From a checkpoint of a small transformer trained on Wikipedia.
Size: width 96, vocabulary 8192, 3.17M parameters.
Each number is 50 + 12 x the weight over the matrix's rms, rounded and kept within 0 to 99. Layers, rows and columns count from 0.

# layer 5 MLP down (transposed), 384x96, rms 0.0433, rows 142-156, columns 0-47
67 34 59 56 45 35 54 48 62 38 55 61 48 21 69 59 31 26 51 16 39 74 27 33 66 51 48 45 50 42 48 62 60 43 39 49 53 63 17 42 44 49 39 39 41 60 70 72
34 40 39 72 40 66 29 39 32 71 45 36 48 30 53 52 42 34 54 52 58 38 37 44 48 49 56 48 53 35 43 37 46 25 41 31 67 50 50 65 63 41 29 38 52 36 47 56
68 76 44 60 51 36 50 56 48 58 53 53 23 60 55 56 59 49 41 35 55 62 60 48 74 36 32 75 55 61 50 44 54 61 48 71 36 62 40 50 46 70 70 28 46 41 32 45
53 50 40 49 56 70 47 49 36 48 60 65 56 27 49 34 64 53 62 36 45 53 64 60 68 45 64 70 31 41 47 50 54 45 74 65 48 66 47 64 34 59 40 48 70 40 26 59
53 73 54 51 43 39 27 58 63 58 62 68 69 51 49 58 51 49 35 60 50 55 54 46 75 50 45 45 50 35 46 38 77 53 48 40 48 46 51 30 42 66 43 55 63 44 53 73
65 36 58 63 30 59 51 58 41 51 67 46 63 58 50 28 79 38 46 55 62 68 54 54 47 86 57 38 72 55 73 55 63 51 40 54 43 39 60 50 56 48 27 44 65 20 53 44
39 60 51 53 56 60 53 55 47 54 55 57 54 48 61 52 56 47 38 53 43 45 57 40 42 53 49 39 50 64 53 48 44 47 56 58 55 44 45 53 51 57 79 60 63 59 67 41
47 54 30 68 15 36 35 36 63 37 24 47 49 76 32 42 53 36 25 45 57 42 61 58 40 10 54 47 48 48 45 62 36 42 44 20 55 65 41 47 48 80 51 65 58 57 51 46
26 50 63 71 53 35 69 60 55 46 62 53 56 27 43 39 56 29 60 52 63 71 44 73 65 57 64 39 44 30 45 59 47 24 45 57 43 23 46 56 55 45 66 87 55 50 25 24
55 33 75 59 56 70 41 38 63 55 42 35 43 28 61 41 57 24 47 27 38 53 10 68 41 64 54 44 56 51 50 47 44 72 51 34 45 41 55 59 77 43 52 56 74 47 39 67
61 65 50 51 44 47 43 51 47 59 33 37 34 60 46 71 41 57 41 49 73 67 48 42 76 49 51 70 55 33 57 60 43 54 55 43 45 51 56 67 58 62 59 09 59 54 73 27
49 41 40 71 55 33 42 47 40 54 50 54 54 37 44 61 42 52 39 42 33 48 53 24 58 46 61 50 58 65 54 66 76 43 51 63 48 30 26 50 73 26 53 60 47 47 61 40
39 31 61 46 39 35 61 46 43 35 32 36 91 39 39 19 41 45 23 58 44 28 69 28 72 32 31 66 68 55 77 56 72 55 66 67 66 27 27 58 47 44 44 39 74 60 47 42
58 41 44 45 61 55 59 52 56 49 33 34 48 43 27 36 34 52 59 48 56 61 52 66 29 58 37 45 56 35 43 73 51 30 47 45 33 73 69 48 52 74 50 53 56 64 30 51
44 43 48 43 49 43 48 41 49 56 33 44 51 47 70 24 41 34 46 37 40 39 31 45 42 54 64 60 52 50 45 62 43 53 50 54 56 68 39 54 45 65 58 44 35 43 61 48
# layer 5 MLP up, 384x96, rms 0.194, rows 143-156, columns 0-47
41 50 58 40 44 23 40 46 49 66 74 51 32 52 47 45 63 45 48 46 48 53 52 57 39 52 60 68 50 60 51 44 24 40 51 57 50 57 65 36 54 56 72 72 63 76 82 46
63 52 77 53 55 46 57 51 61 33 64 57 60 49 48 59 55 52 66 41 47 46 56 36 63 61 39 51 43 40 46 70 46 50 52 46 46 57 46 69 50 57 44 47 61 37 40 54
54 55 50 43 27 60 57 39 41 46 42 33 40 54 56 43 27 62 47 43 48 55 43 57 34 54 48 41 41 65 54 39 45 46 50 58 42 56 50 44 76 56 49 44 56 77 52 40
52 54 52 47 57 47 45 46 51 51 40 30 47 60 35 16 43 56 68 29 50 42 44 42 41 76 55 66 38 50 60 61 26 57 55 55 57 81 71 64 47 21 18 45 62 54 35 47
28 58 44 40 44 42 41 45 45 65 61 49 40 53 53 53 54 44 40 47 46 41 29 50 48 52 51 23 24 65 72 62 55 49 48 80 45 29 38 35 62 18 37 62 46 43 36 53
55 62 56 56 40 43 51 44 44 52 48 43 42 36 55 38 19 40 76 35 53 32 59 48 47 39 30 60 41 55 45 44 56 62 47 51 39 33 69 37 67 41 42 43 55 55 60 41
44 40 61 51 48 73 52 34 52 33 45 56 48 45 36 35 42 28 48 39 59 62 40 32 36 48 51 69 51 72 44 55 57 24 30 32 82 50 62 30 70 35 71 53 24 37 72 05
61 58 49 33 18 50 37 36 73 60 37 56 47 62 81 32 67 49 49 37 46 58 68 55 40 47 57 52 41 50 38 32 36 59 52 60 50 77 53 51 28 58 65 32 46 45 42 65
41 43 63 52 59 50 41 30 47 41 58 33 47 40 65 49 30 39 17 32 53 55 27 62 29 55 57 35 35 62 56 63 40 53 64 37 57 42 53 37 55 29 50 40 53 45 47 50
59 59 41 42 38 28 66 38 37 31 60 64 50 67 61 46 32 40 57 51 54 43 55 56 42 50 48 40 49 47 51 45 47 66 75 44 66 53 78 53 54 22 55 52 56 44 31 62
36 49 45 44 32 46 29 45 73 65 62 69 53 47 60 44 62 43 37 55 43 62 49 65 39 36 57 16 83 44 39 56 19 69 45 70 46 56 61 52 53 54 48 65 52 38 45 48
31 45 53 48 38 46 64 16 46 35 62 42 44 51 40 41 32 57 41 65 28 39 70 70 32 67 41 37 60 27 73 34 36 31 70 30 63 34 19 54 59 55 67 52 57 51 48 52
42 32 50 47 52 09 45 32 46 50 48 75 47 39 65 69 47 37 43 44 41 49 21 53 63 40 64 40 44 60 41 45 59 71 61 39 58 53 52 55 52 64 46 71 47 44 53 44
34 52 53 45 38 54 40 34 61 53 45 49 35 47 38 36 35 41 44 28 41 52 52 53 49 44 61 52 58 45 55 57 66 31 45 40 60 43 57 43 56 36 56 49 32 51 78 35